Each number is 500 + 50 x the weight over its row's rms, rounded and kept within 0 to 999. Layers, rows and columns count from 0. Numbers have three digits each. The size before them is the row's rms in percent of the matrix's.

# layer 5 MLP gate, 192x96, rms 0.311, rows 59-107, columns 0-95
103:369488483486540447541450494569582492439460463439544466430411467456428499407513609463423487439473511453500576553534534461456483531491533432537514510475587485552523473439537477455503491507513448552416465500554501414560537591427468502500584507472491436453549455433546404526562554512506554524
107:551425536504425500480465604517560441471525452478431446501461507375504453536594573534506490519452480452523527506557490580455486522510526419414368442521491498531447508537478478441469496454454565547463553451352526509477516467544512435507491442530503455425474603470494527454394470517473489549
099:527528555511538461476512459509452403491549445621526382480431470462434425603503542463443514447444490504416512569485488437479496574387486488509490499590544465530499518475417513462522466513491469455443552525520505521527512457405430582437530492470523512438556465569418468502427486551390516543
095:498501419548478485568600529497507558564604555530481515516463529468478386499473594556533475558508535541509482427541527403497518503506572422500486607497615553488516519458445491536475500488434469523461513450498387546422368572489514546485596496519495453524491545569502434468506519443480508572
104:487437473447456559508659438551523521473509476453508549608492477449437535513475465524485540526470478483452515634516500396508478562512575603453512512528513486566549515479534540522498460510514438544517536460506538547461458521564375444506391587455443604589522521441538478512484497479490548472
099:481559461501500474452494437421570407531518500475436468575439546363432519443492493523465425568525421395451440561533508436528541508511500480397536542512501482497484471486468471543409466536491473536595518531553551502523448533491513520478479603468516485466557444415425503588452526510481407407
104:570459480459465491459487470561408498565458461355504559470492531457417473489434519580489502402529520521482395541415571512455516476447499594504463434500487520550544540483492517404549513473484627558500507486482558480392576493462484514497539565477423551466542475534522489487506560605462462547
097:497467461547489450467432535403384554490498551546481545447462546501443489499408453388491530525468510402560457488562560510527501469441551516469518599507491418480459546421516481516547447567529480517417522430447438466509522496425423469601439557508467456549443549451397437494447523518438489488
098:509492548511459484518570476520470434333497511523343481527525447399446487483409475410478492538525476523533493464535520507489485484574501489520555613561471514459488459446513418471439432612466510540504457548469532510586523501501475465380512471474471506490598482477482481505484534519534524378
089:450492509483520514512506482472578541504538455518381502401478450475472392461474562492506593469489435449575455570625475527539566475466398511506534468466472538550458486544508510507525417592551449488535385452489536400501501495526573545550471466544485474462412513556483538532593475510425566537
106:516550495485511406569505440493577466443445463388453578458503649500551533482599435532605460506515582457502480409469518479454453473375554583524472379552471482514520426464562503520490511511446507457511493477541497492420476496497447551477503565532487517544479519536515541429427467528498494548
082:521458478496481559566460507508542579494528470548555492559438404608473550488490525572491506479512517434422552588521557499538612556608470517511530519522525532516499454597500556586524510516484462520528516549546428651548452395509489560590557548507488509495473505496506521475596414536464543516
095:421506395540514543539502459493495462430552427551404562431440527424490519473498508496423442491476432485513480569476535532557525458499410503519539503525594471468439483476497486527412544581358449608480513534528470492449396492510436467492486511459543556469523447563440515592542494555569483563
097:507525430529438457395479411444483468472478504450502539470481512432472433518492460426414572490423436449483433551426508488506446480474519489546482462453554427459431457512516470443564548479378508522413526518428465434449373446535450549547471569435504454549464517469470433511544424577508514542
105:444470565505457504470565424515483527400560386600470494437475477483539461454492550514454513579422489452529470422437514468427390465506423455502505592560440551596492546438485466591442437449501496494499460494448433504477547559507515578555461506524470502464495496515411477484454555515388520471
091:543494509478467475478379509348480427478579542506508524457427506478520537661603618480596467505483471533485519567480498466481486492451457526525489402570516417525469488547432484434540440526463495434475489526535472456502480581495496467422519504544523450495490457541524478556524483540480408579
094:499616495513515578494502466509491545434517519464488492505496458508496588528465477408503430513437549463531387430519522530533465493465528547463481478517441435568444450557632500444359554504471515357426489463522537444510513506470529611531490553490521421477488471502543489506493549596454570544
078:512494469531504401478502403384564444500489539431562553437506376616584567547400493433572526569446483484468435463461500557498510492437451423521465459500429421524553481587523549535462490440497486497520491482523543461463492529488550520500546540478536514496396518575453485522409507532456553510
106:563442477585517457379458466471555478502503503461469475480520506438570568529582511511571425497486461506443577483531549391457462507454481515440525516504427556555428496432527497551426565546502502457426446450505510442520443479492602426467494538440466479442524525551520629417546480513571411531
110:547484454456474511579585495514478538485597447594494430493512447449449514469517548453474556420529593584472550426532462521449478500549538566482547584481468502540424471515530534591513603574506528488444414559554466502468618561511475571440561526474407548581526473485522499510494532425477482540
099:583538560521457497528515475406542572572540571430482452528477542453550455464531519465483539573464457454565531585448555529400565480527550503565523563481523572527570511505452468466517533497581591579470595565469434479528520539408560505523486569503478473563594544537519476547537557397460525526
100:477517561383459531436547527557494591549548536482512462471520511495442497603487488513498492486494497540501510518457555398415557511594496519589440451612582515555504527521591420520405475600518501451417467490494479509450526519467553498493497471406420477604548537528441486467486588475518478455
107:400538584463523483555545463537468511465545572548502442466363452469502536505531541516447476398514544438605472586535554507462519534458459526475495571497508509537433526535511420594467418541599509509450491544495518526486556575447459486436481489409470515543486531477387488600450522557470518448
097:484456593521470490567522497449512532461449512515508518434470489472443514452450484539537540541451555560484518590625541542383425516441354506544441497575600483475442490540465441474494494559520484485447513503446462501403466588451466517506545435560497567520557532562507509466552542573577478426
097:548505470530400443528483442418442536505572463453561518526448497573496490527462538497392475436498462550539491551423602477481555443409500505539465502506477602524462507523525497481454546474508494495481520488552452499438531395441532609523422413529556440455441434582493486526581425489441475597
099:425529473478552455465539403444599491506583436595511518455446531429476507490420553456555523461540516531538533405469511419504478529451444398492379497527490503511450425485493529544571505471523434445464464510593526464477580514443463482488523556504609503462424484510460477535482508398433483420
092:472464507574504515522517590461588546507533544551450475560670541512471509495549503521568552462485505505473501541513510428458506546511489622534502492487576545557511558440560560563516472522523530540570461494549523495532471544504520539546509488568600557537459559505572433577407372417441493533
089:549520501500472481514474501519431553546454554503422521565426506509503598484511522547462557487590515479495563394502596522535542487427508415482414501447498445568454453587575446519442624436542470559517525452461463549467452535489556556540476582507546398591543509527512522479454551542529484411
100:499513435499401499455547482589471490507456500445483500512455536457512463583462458498576533489419424560462498450499398536384570450546488527534529458510487412579404428455481534449523424554585543469564492403475462525491567492401505399486502523517382499463491478514495549468470496519480423476
107:423458558549487426479511426458492475478552445544360548499472496488414392457537526451468407555531424521463508584472476487631590493526521475501536586513472536514427500539530402447575490525514526484484462481367562436478465545527463468479514433488564444436488539519484501516454534523549509484
100:498539404586441437428474466518491457528475511469436480509485541369521512428439434515499513532512429532470463485478512474463568558409551487422534500436446440470536484565456449412490471520535493507504439438490461443388485528429518548532463580551499490362539485564589453558480504452556504434
100:581509490574486464460474503469418590432436424423396484473483447508479461505472498419493459494441469438534471392450413454436529479391578442520505519539444502487461522511449483499498489576463495543493511579552610497579544442527513454481574437457490400472509547469571483420527517544472454459
104:360489468481488497546493337401515522466449505519519540499481511451486596563412584475528539624503452490522475509440449540469478410466478437441470536471476502541461506479560380491439402512460529509518493448455479493516443495543501504508521528506563483479464456556394497502466443456566462423
101:500469457491510463526510435408531488570508454493432564559494568474577442559438443545510501493416383529576402460496446442516476444475536515486410553552516526465540429485533515452472490611500539555551447423483535576415477494484529529528590534461477533509493464619469491399463477540463430465
097:541549418505415404509483513527477582457509416489421506470557532469393550478504442511547499547511518454406464517499438454432375475413592450470550486493453458442492514402567446523519476546545508416577499457435483501530527526497481508558458546479486480511445535518574535447462543601545449574
097:434560517494451531524500472435446606522478548515472474482432479540472535450397513473434502491490486490413386589479511488551484460563440522457532521579441594524491469543493424491382481396518562584490403498402518512538389474453546492486534489447469435510493541525443507577545531543520515456
101:408567533485445465515540525439494522544504480555524393500429512630499434548509572490480507402553478502506550618478480472481583460507449433552466421492492458548431497534421425500520543552516531556410493468487475458476489403504517544516493547413460422548538507480499567478470484522424623466
096:592590515489465500499518506502528464483500538473469492460471559434536559550446415457631498500494558488535491496574572466510543562442533424553558497529563460517526549508505561598526515513390469555461557559520498597524457496543472608527366437512447481491507432528474445552470428475431426520
105:448490455516559444487510451540512494463472492449519437579519436531480515449423470534446484447555420457404485513444388589397526461428411545456544472483469466537459458572497409465430517553482569542500435581582437563423496515441596473473513523481483574468478413538499468528458493521462504447
106:453564555561461507540507582485434574496473596488424491533515615470433452586470523473538505509503498532384529541644455539466554418508560530476487518509536473532496554478498457565469431472461515528490539589509467603515507487456530407508507535466609493476428515438542546446464518550527557581
092:469552444587431448443490572536495472488550561553391534542503609568420459511491521525623574460555520516522521526533469512419499547500525515483495496540491494479520579545546458541585441586500449515521478585608395534516465460526434623534454540478423474556469505531471434514498509486522506549
103:474456533496458472528433466523548472464445306565376495578447549445455425489467459471480451476445489515520507463573520495452421563407567500558468486526530541469466487507534481457562491540557496506466519501491426459434512496504493444487575510460495541464528382475488563492592456433550499399
097:495557574473582519559638501540448554450545536520559444472499450494480490491502537510445511520486492437445501616471549466520555570582597423485467498569550515554474553530465530493574487397485469524402543453500559479454455547546556586394446480450472535602480520505502521508512600507521531463
111:489523513505503537433504495449481492561561452480468592450482557439481483474428519430512476553421541553493467517579481464560486539444610532523461586483530495524470501564502564467572515480509511481474449515408634561373494533384568551550605509482545453539536471473549411457451527479480568470
106:453482503456483503443486424603450503542526522439547463463491503463535518526476470546530519474516549471538416619434482391435445595463600533465533605567458543492510466615503522482427433561500472546481455480503433555477469500375581551439530452417456525509569530514505482519494475576525491514
105:426394488481462442477494481544515612468457541409454468454499541488559529547479561414455478448476448550491511505428563423446487436510489484504492437510504446488503473430609487442482509558470461510441439520528465436477488470536457512411614453574431499451469561539609542460628466511521487545
102:565503463469528464493529423537448446500526541549472514449524475454382499568432590569497536583489557485446475488514475511515513455454553564488453503482455488527464405474461546409504464439421542536567445434427476437513488536493476461430525506549558559550430557537592438360474447511525397502
103:513505498457499497496541394474521546399447479532489463489500508477595656457499479507528476522434504430470528499487408533494525421541515468484571468495513502554460426529484559435531543600510603468531536549499515517385600426501518508455476503486573597615591520487491543544459494561542461486
084:477554561363482503535546491474582520484454562576539568453559455541469548489480597575500547551437528500473572534494530498530486395575588510573476520506489512510395542541518494577463485477564400520534481481562564601573462511464496540516444537448512410486472473525549460513470478557597498446
# layer 5 MLP up, 192x96, rms 0.33, rows 59-106, columns 0-95
104:560479451548462558533528561492574559582504541586490640525568542563403568485497527504510491526528500524468475480534429476550477460487587467400575511493493602514588514434519529441455554501601578505507452467488544475461457530482598469555476543508561443472519468527460544568520614524505461469
097:483514461482422559503462489539525524493486504477543492545450476525469585430439481472440438539476595431475430515485508502511374483478473582524451472524475507519506431509520439572490488490519504432535452509507476603562614458455540449441534597530533596562538409553437545524482509413571408403
114:480517511544537529544539554436539577568417514531433558446470438494468523551522508551446584586539541496466406546562453423535522410554605534504489550573495457476475538522488483501561601494494415423469552500516547552460521548502505472453534465514456522478526613518512455534393564485540465618
098:518487532537581547499454498433544455495479463502509474427434551504429415399583526508475523375501518515500465504480499505433484491473526406503434475515533538457504484486503520430631416607567487444545539574428562430455471561487454465468556505441474495471412542497508388457533554472497444426
103:431513498495483485564539476419560488493536508546386469426436477577591518487438465514487428443503526552431430516528510483469479474519437477530444493411454587488482480405468520496498545499506429435514508351563529436570469497500571540507516422386491446365500525460453461506501469514536459469
112:483436565529483503556483498558455500581518529431556577512498433466457519473512535499550498429545540423529538442402500531508516502477619552499499521572477459515453548426476450529467551581489498500540479514376571532538477480470379491529513574441490564431543479449488450533588500475571353449
105:530539486510449477575480426422462523542397537524593433522390495500521487490527489437553460481382472562527495474510455490473502378474544485436557573543409436538418554439488550540493478396501518476503532572489507454550593519495571476507421449478538513553508508546421453567483464479519514410
090:477523493556565543542565645490438529614570524465495438544512467482606545553444507502554480446434484515483477458409549430470599574524536489413553464523452508449531548538552605560546526518521476469470404556436577497542523465597517481513469421482499450451487531467541446518482487531535500516
113:498448433423455474506644518526478487438517452504466413516549519531464550471563436558622424459448495453467518376440508535505420517521424514474469457508519537465553571495531594433420517497570539429477548462499613502510529549451553412441436515518506533512506545474503522488498433552474533450
091:497465437459465488402465455424515520544493429584531504444404437526487428551551478556569457488506478442576600520502460520499439576486519425519569554462471527505416492510500495531475500431488496494429588465540523559558532465472567418453558468395529509493499380412564488530448522495588459529
097:511485457466478469508454521484444559515428484530497513516516571486487394466559502530552481560540387539480459475559499521577542525515582488501565551464654505459436526423610477460472459519540503500485436489461478597568531538471541553506419476532583504629481501601464592477511546541450471470
077:406437442450520432558636492456442473519447500461499437517480538471456458447524556577630480543434493505504468391496478502432521506493470483540514468476490461431553538382440435450460428523479536463464519519482513390551589520502486466497465404482560520409520460485515434518488462574484448459
093:516417497447544556530512460487466473460481484573490533416427497515448407520585425581512499498499450487522465445511533448487555459516554451490482496552415511448420500530402495501506555511448533499444515467522513501408521558440496631521561369408565495418449499489419536628471488518513539512
084:445540388479575564569553529574439598538518452489475557484484470460492372544544528556532568493470541569497551521496449487491517489551550470473522469543511617575578549514496483528487506435518596495454462490551553550571449501494586585552536528486496524515441426571398484494452536550535565545
108:426457582566487521565567551519484438482589443444570472436480529498551547543466530468430456515505564486477517504524493417508520560460508537472336518542378510459566481541490524561455442390439479613490442555485511524541569546543550452536542435480539552441501555532477450570486484516516511487
089:555479552505484439499456449507487411388523449540472430441555544534552427520520518523581488480512528422548469551492542466557454524437380509543524475435523484456519427632418472522551489538516493449427478567501517538575596531468530475417448545565520528506449449408507418492483515449480546577
089:456498433578521614468416500468481547479473542489448582483567434541551584487457604465571473532528564556520483494484438507583487516418497485415565501465439491484521628426548563461477517480427557428473445457496567461442470409475616488481501443502492498475427508528442479527548462530491528522
086:483459517563545557443391413554512534526477466515602497501559525533487525477385485513483497589478474441457501471433499549567436578467498543608471481546551500460441493547536465539529499440478512499547498478488526453528534456488448516459552511471538401438597481448499551490469439576583595360
118:510410516573527475476478473506353553522453554469508530525474440360504418493516546508492573502578475448536562438524477439565552514463344543427530475538495416569508492541461542480566497461473498560464435478558564454436514521407504489524464562499471494555520506492441514509420431536531463525
113:471455536431468457509543541495487515534578441514448522371506410492523435460485473586500437408520511572472565542444594518498539451608402550457515536445585519468482520485455615456450450639509510482543550431493496519480469475521474501499545531515421448533588473519530573493478539546538494531
103:471533488487366676498483532454495452527523465526485520588416567508472586507451405439445430578495500431611493556552561523421560495507495541502519510473486540491479507511512535607431457583565498579449497513460480564533448502563509485521509502444559499460571453485492505461475440448478525500
094:511459504481502449605531492434470569533571469439509509511565527613468521468414526480485461500521469471478434526484507500571575550496461545506507554559497443506493414532558458458561577623461503537572470444446562459450545527617514455503526585483421576432487520410484450441580543493541510573
107:356536513501529468462491489513482543532450463572482544475507551507407497543507453488444531531521434559537615503537459515583440478483518557486518611588490586542465537435536555492489571444554465513554520527574496495450579535434479499510462433388436384518457418568504470503509528442544462540
093:528503499515569492476441516531430472563461557479470480470418517511464554480496481471493520465529577536446598403455575455522444484509478363467488491507430621476453501461401433546546468467482510571418423521478445433524507486446495518550559569523463468397506482533507445526509506581534627437
090:570532506565449601566539502425529572618424509473492570427483503485487506515453480487524525553553522534564419475512538600530536521467467500443508525555617525543459475593533488453575418544482573445499453422555523525498463513579605528540557569498570498470518501460483538578447539514503529575
102:541514504505444491562386520431551481530475389488471535437461460556479509503528421417548507488453545476596472559459521490529537434561598505555550492461563392512608470609503566513531507580482544506427464505459450567377509494448557525532457443490497536507523449473515512470408452501493537554
095:530552519471486548509530420475415488455523455482515491490407543492545495508486553444550483474503596528460556490514410522511484543451536509544462453519530461472510548514559563537490533522513658447567560500573590492528522531567468415478471551526524460453477523613514442473565608645552433452
093:537565569510567545525361477460527495487483576506511529425517509492477610530510447511527532488515423484564584594488418474564477529473483460515479460544582538494536494494540533530550584599452518476555553457563492620456538478397466555496495530464449443567503552558419469570501583487472535534
105:548453454510515560476587504438496407450532529512523513422478588498478527493496548618516511484503502512453553460619507523445423526480548521611464517383512572501458518428436406455549572503576438552424537473545544441540509455458492438461512482473499543503484546522483384514503487517555548598
114:525549497545519556534532466475411504512551483591513559562514505467479462522511483562442491511491571625533527552628492507420546562484540502494513534456499427508469436496637404532497495562476589471488471417553433503544598471512430524584518500558495484526531458565553412472460522492453594478
103:541458452444385472495440482589507553464469528543447465480509508408485501537589503447474543392517578442456485486517523520443475505386467518434530439425435422504530474495456530499582450491523538490517539417573473559533500474497467424486446498494498512392551477507552527362466490424528425566
089:510556465445560521518540424491526541471529571388482479560597529545532517462570525530565539500428431498472507538556433542545580474504563523484611420530500554489535448488533462547554540465531613501531429551520510560620454519487457440459507482571469511521454497563579455461527575552603542488
111:534467541431435589534485579494428541464453529530536571578519523509481565495493506485528484547479469416486549599609516516474467475473430516498558477482506508438486555494527536603474462513514454643557589533571431523505505400534499505409448483525492476553559456528488487440599571515565447426
100:488516484498568474514492516515591482496549510610503478542456573562476353407423531455397532506520574483531415514504400403480435478452446514431458425631514496498562527536539531456459562453531489479455395472526542455512552487479499533547534478548505575501483497489420509555439506502495527449
098:472530446566487523499511492419458467511447570486544454396448385456566496522506614460500477515464533472521592515565504560483570473520487473532420528487564537399461513499427616574431495444520483549548466554567402472486461517469545542523477398442585557556550487506441546503531539455539478507
097:520506378449568485476540514555536442463510522542486487540444478549435569543531543528462484424531595506531510505591538545460629496457516584575512512386473445530480530518448573472523502515519522540497545605458446542479471498548515465499602434592553377429502476550526522473432519533437504502
102:498441497488474410456528550397481513536577378551449505526505536488495456597562562447534528550492510514514568483548471556499469544471434478472420554483517605507459491493468475575508562462450434479520614489550550453548602447567429536559471467557555483459549521566526441482433532435436483568
091:576455521442578530421574518515514488491424543454484514530445542425477494581522498531470569402423499535563467500508480418443534490529514534539502467567493435418575498588627508526560537509515569399538489499591496469539599566491532437523428501545580513502453539527563508559424495517463442517
097:499470458557441497562438497506573587524449491441511442522519522477457537429507538660429438600455480470580462507454463560438477473484539473530517460549494533525513389510427498518523461519462651484413411546548471455525507493536506566533562548453460532487548493567528444491468585436479517490
093:451437518463399548465558442425375514511468532478455516523591453519509547523473481456559462507490457523507504391472474488504522545514549457535502484488461547387483560546556480491465486531549503464517434380492576440487533401519510518586445434456469416579551520429537451473519473366499533454
093:507422503464479454561501478505465532520556496545571471500425453482497541508511515479385481538486472482438488533458518466573437526507437395502529466548520590471480368573395417508459457588467495456535476474428409586452472546515529479463404515520506486457511401513450394436498441547478512568
099:453445614482496518542474496426412458493495497401538435429443433479549470444529484447464416441483650499479427497589471481452556504541467477539519469462523512478470554481541591479504417496474403576559469483549482501503476531559520492474541482528484453536454481359576480480469496462394516507
094:424469587543487408495346447572499514509455418501467473519562427470399498550456501495560445434496514497463453400489391436574467473528437487565531465432488539529500455507468438465571480513511507428509511520465472450458558526436499498430500523534436422580475505375467456493493457487476511459
105:445483488547526475512548436474500512526541572513543445524483526517506463561515546510445520533521498511481400517426490429573364487557472430522505552470398518469490528481579546465462487387466462399525587499521522577486509491471529647530479537512572453578436483542457486514492441584382457526
091:472429544491458505498525534503465463554541471434585423461525490533563546522437444445564503465484520519522589477451421530451442526526503455441463472541485569539554420523469540533500515521441451589563397443580528474498463383534579483546464443495536501488538440418442465553476349479450427507
108:483483481519527491539558486537500498491531485424512463329498574580620463477479563409550489450538538494540535431470487574480471521586565516483545490439445502526480516514554473514485442577468419521409509521436456430535485598581475523534525533492487486488430501485518449449562471605595578538
104:539443476588447508420555522514567519512532532534503533549463455511418452451518509497468489469504499478508539565540490465441515400454483549531565460548422624383558531499473584577515433509538524457414483581450489501527543416493505440550573534571553553388487532406513498462443512463571459523
110:555527477540450487485461372517510466510556456341510486466400528563527491489478478526559509464472536500505506450442492446420508340530432546441515560454491502499482473499487523527483555477548489433445546553501470478564578530553410567555521565595478448467486553583460440520494504559488527589
# layer 5 MLP down (transposed), 192x96, rms 0.308, rows 59-106, columns 0-95
092:584503497463470589530606426475472477445550564549429557426602452452499508419515539575498565541511475444439467590523530473476500463607493484459440501481580514575480477493510403484541506558529635520506478489447549512531475469504509547527584441438626492561552542534495485471502505497448537483
099:484444421502525533436447470588497507428485491447483584508455405496484426551546557446535540572464469535576423497498434561506509473450486527503465536495466474511488498532451469541482501545597480526495530596439533559525402574503552535504439462478533412578523539479461463446382618506484420406
111:499470362504496482506546519417523532513438549534385480516499498441451413474518540428506482477508458432489567505583441508468462473534505426431636580503512570546483520505487514451444520504359541523405475449459597448526479413460483548552555481461509587454482497516479474461522554517510485438
089:560493488426468456484545577455418529498567500473361533477562577511538455555514511468531478498547568411535459426461556434486530497527447475583531564521440480520523503475435493572408512596512493556471513499587430532580552601545545548520467527581490411540447463456527478515553509498497416452
104:442485507439464441464325540468509519481598486507430459499540497497503437549446573564461421508450472517442476470466511566524490492540513399511511471601452477497448487419458586419491465575454587556507581458514529489511527474454579563522509458474528466548510520514428452497393578524475474436
117:510509563435556463483435568374419460466479579496487534568525507515525553541511478492523465397357449419411526556517542510538450369524591504583548474554586504442460476458459423499471507517453455527565456586453515517499527473556510526438530506443499485441484444543523492464531542529463519523
099:526495463517465546524539541437494544437485497481406465529489539508473550527596489577531543359470373517476506526515546510464438503540419576439500537471472468543590593539569564497495539446534393534479576452522514492490586460453462507560515466510496463499632481440498472384461452478526471518
094:484539375560512484505418487364582507410560499456475499556590482476527594475553560552547478457578432547501547507477572529541437561599544487533550496512500574536573594429489549449492549486488533475516451508478509462492531421509556442454417515513459437566439493478549463461511539545524524461
111:504467505483557503438356573483472516501564524478604476513523570599493436582455550496441524511411488512537504488504441492442496489456543440572475415494477471480464546575526612500483547489459404553520524462420486561463464573454438545487515492524506502551435513523533451414421469593596468521
091:612462491484450550496498542507568527482495456510499567497548452514543510508413550504426503511476503519425539534530522579581550524560500494419554533502469521486443566521494517473454541516508594577514517466519439543475412524356510431459355392428520428532452450513422498455509511514511594553
105:523449378366503544467457572505459486434454439494499489531486521463523478512476513536523539530537466522446388494477472418534465442499453505457443438442508390531554510427576581447483520526507467572471521412522382504502541464522460493509597518513527455592494483471404527495479540519455579402
080:483461489465447466492696447543532485436521474475444473512484377467486454505458454459461498502546526485453455569506520400496567493527457489375533533483486465524448454582462526498524508491498628540540518552495450537411443467497452498613478506536485467453469426445450490512558478459401457511
094:462502523557556515479490487454454546546492596481546430467398539569451450513462510380408504502479492533444549518590544585456466437461496539536585560515532537564454478613533524482505419486484450412354504484519596476535440530548534498468543476527533522480599505467465502459476471510515489415
088:527517508543509479473441475469558411488444448507485468581573552543497594572484513496462537446491487390573527518497484589487453560605433470496545573495492405469558455514551585555480643487445433527400573454521528496443462491549489501533443510448476513574492576448537531454555482491540460457
109:555403584492508583598495472453478547511487518490559447456458569458466543490491464453433480502404512417502459518443456471468557475505479445428412525465447463563549450503467515522580390500545511418404428505493561511536488475551538485561388503509520492455491545591436377447481481490447513483
085:442455465468500492579392562467524508522532421476576533525437511430436559470556507494483430429494468553553400425460530548439544538464543447534522422478519425634610570476530509583518511482520410508478486478438476530521466507523555541501562541435455454499474513511513582418451475422541475466
093:456423570446493457480496444460505584505490481584495410504507519521474393539588500588510452502536515465456486478476396582498512518553491407567549505526562524539405558484519410581552529531393410546532528539447493559513455575506562517518610576537457484507456493494500492488518481429450487427
101:491470514496489611525487562464439531483582578591423510569504549455432473505630508544430463465532524460524566551512484519453518512497547476394542540481565547467478501395482400461510557518480457515443551465460449515588499464442449532411443455590428507535546511529511562415517573479504455472
111:547441588531500376462431617541494463614424507484472505553436502465427564473597492558482516492499496462509538534508444485581532532539496538492528491573509472540574539500559647541556453516450429563434546448510588473549391508440533533485441491477484478488537481522503440539479450520540491538
111:466453525548549504477447530455532472517459481468548459426513487515583501468523455458447476545517459478483456607528499559468494560486478401574583413578508491556473477440444509429448551575475442414529503546542506538550512611497541532432584423515556507361527512564470391481492457525511434552
098:481515515546526469497485521535461497497494464425459470463483548616507481462550547481406486507482462489521544486421555533428635558497555483577521554384481492454501418420402455568579473443485534480505503552514448581464585498565505457552561428505463582419438554483503524439465458497547413502
091:461492442407546565518567537509512420463458471502494493542569505507501568505531469500574435480519487454459561549422444544471403520460503471475526498506458568444549449465459440403538508576528417640480479451456513533492485553363611490506529463523442412535536541550513408526438540510454506508
113:567435478439516495553593619596454470493433467523438521495509485458597501413539459452480503407417487471496445493457563483466483562498527480494487510539450472473465516475549410589471518488551480506481535509420452519584591499550487423590471493534583496505564559422515409488528522489582470414
096:504599510542452416420443516521579498486406464493503537550460502584526486539543490555542408420462543479441406511519467546407529439471501472385513577516505439450527518487496561507528499457522477515532481393535460345383561553505538531462475466558494520542492488481520518547529463470577472537
093:483548472489490523466450525591529468446514538506383534517482515481567481504627525575507512512469478454477503445526456485583498522485483558577521552481475461462533467435436517562466601435546444519554552522406507510490504441417515414446530588447451427598542449491547451552605493557458426571
100:533513473478384533551564422521545422459481425546503490517455513478559544491530460428524531470454552366477456482416484463510489448604515505501516516542584497551596445542581507472529443430385536504474413481437468501479550551522477451435466530529530423522481398498420524529425461499458547540
106:547546487528518409539515467442469487594510582559579473522445497420493529585394590451484547529492597454497513467579454501547500474474545524568539502534518442415482476562469545523505598598532533515493574561532525492498565530472514552477438506473429504433502555453551394493591577565520468470
096:538554450524551565570381497485532469441567515528503462508539536630519508499459445475531490494483555528468456543501465487506518506504534510524441494414404540488523511430480565468500487458439287425468469551555496576599464538499431457488431452487543518471455533569551573490466529485523529553
108:435424596464490531601413526462501533534519522500537508379564517484437490561557504537386434550498530505370507486552547473501518555513474471501473536487482507502538586496585476529496499523537486435440476590385437511513471492463537575495490396479433469491535510446460425484551497557556472599
106:549512433510539539482561460477534551474451447501544498550508453633543576529356547480510485543424477531577501504459507532539502507498452470471523520498476467556480449541451478504553426442501376473528406484450469523488543444422486507450421464518469541502536435489519552541529431566361581408
091:481578551432533493536434462454524480444515419517579480415497639473446393492556505570485501478421544498531511501508540563568489576422556573440580501577543527473499458506515591541590465519485503485522555507553501548583492530432532516491475571510413501438461538461532470492477492631466496531
094:470586442441521572506475458545438459463506440469593524591445478551508485501491510445485492542312494568482521538518546484534488432389589535561540471481509534501515418483559516559519411472504469505582442441514455493533572511459445478485516544528493557527488580501513526490497476550648524545
118:503508497485399508516448514535467478515488584568486481489526605432582579499463539511445470424526538532485462494481488441517513528498308459490467543575473537492480520548467528516500595548556556611537453533494456512536506506561488617521526416518520501571438478528548537537573395419477507482
100:466423502416455431493544419551584545521461539378486568437441472496528477508388539460481529481579477537406491456507545422484508538456473499505480522518467481462487652480548428454518524533444508431500490454386429457486533484571453420523572525506529460488487561518492443448478530465550588473
100:553405511467527489547415507530536472465494523448490446499461515493524677541515498543525470505461579573525566446511572400499451522455480482562484548534527520469527627433460539501527526438435534485383522611452454486570533495431523530420471478546538499525488465414477553452536528555511485572
098:460425508514487442496571517418552473414484517405449441485445558470454529638580503422538429482494550441500450443439493559510535592400600452520544429471556482505560509456542533435522516592434589509544495497421505453542546451503527486496517545459538488571469534539543491524426542474467476528
101:501498430483507578533425467540542528548501585512513582539487521541483509588422472537468567431455542486444528442493519530420544390558573485514538562537458569595504477372529422551474468563430423500511497497524385514505451428518572526469434466532507490451539490463482490433468442551460447427
094:553494522488480550621473514456578594488514578470452482497519541577536513532489488533425549543475516465516440453505509542513478413602574595422489618513520561509445478543483536557530490396440599509447502492499443472491491515551507526587397503483441572603489567505473469505462556476445545536
104:500393519529637524586423459442560541512503577516490516639379513428519484532494526479585520490527500501530490505480497524513499456415501527437485489479425505466487437473417499423496522514525583465358503450492511548565523476480590441532514516458548498489471448504537615477560520475563528477
094:434554462521475527482407570500516449452480575511370505535530525620421460487481559501456338545462489479498421454496506492473463459495531493488478447468491466457526357477577577492474466547477467506494399497541600584511473470466483438504562462528548579540494455478447505576489539522505481492
093:515470549468526439551484436425440517558474395467548521535431483491527521553487441503432513459477510530481469558529560492478489524500466390563539434479500517530465484539368546482474508547575546480440584425398584439413482589467496501556485466613553495409505547448543468550560438534486554492
096:549491526479401392550647496472456482502480483425525525459486451555524542519515478516555521471549436530503587494584513500459509560447504541468552450457527467570448553495487523586497499493529520473544509525505595415471486574469425554430479337532455490444524509407477418518491513494518610498
092:504466444435509538627496474519512495493493553542557507408532487514505476562521481524638485474590566519443476534509523534495507445476465389515480519513588548500447453551518477563457503563541507494595444568481428391516463481415482574372520456528419422422516436474541514544467466523499460484
101:546466480425445515579426477405441436544466409597501546468476450508505600585540502581533481515472551493530498486580569498547522575525542519552483565531506488467436604453409491492488522501488473457444489474511440508471459531585527470505499566486481482476471570492369403515564415568458443509
096:518471487524409478478407405522461484530527586500502557537533488512571495425544508530499526406531590588436426539463485504546576522560440461536523545476563489563547540576553456417583490502502413425416501574525521502547486562462449438508526515585541493404496428448559402490504476514492486533
098:419537515486501440441548534557532546577577511449447507513509490562638486409618529478504380530549534558461561539407480454507513538485490493442427461464478548556528536541544485487539507483497559519504475433552527554520523521551522564567524426574573445419534477559407445481465468481495552577
112:525532537467541461467387459479540529570471427518521513566495539486497531573569444505438577595514424557425497465463437456502505503463519497587509575396460521557435567457443476499558546489470600501478559589472463541541537443495565467564570519546548384497536471518469525493544400493579482490
114:537492520393448474519506480461513504420499478499549388462509476503492562485489442466475500500436533478553569517531503547552430548467329600421496432484578501521533481467527539526523532534510475442458433547531532471480497450555502451485533410507416604601603559415521449549509512532457473557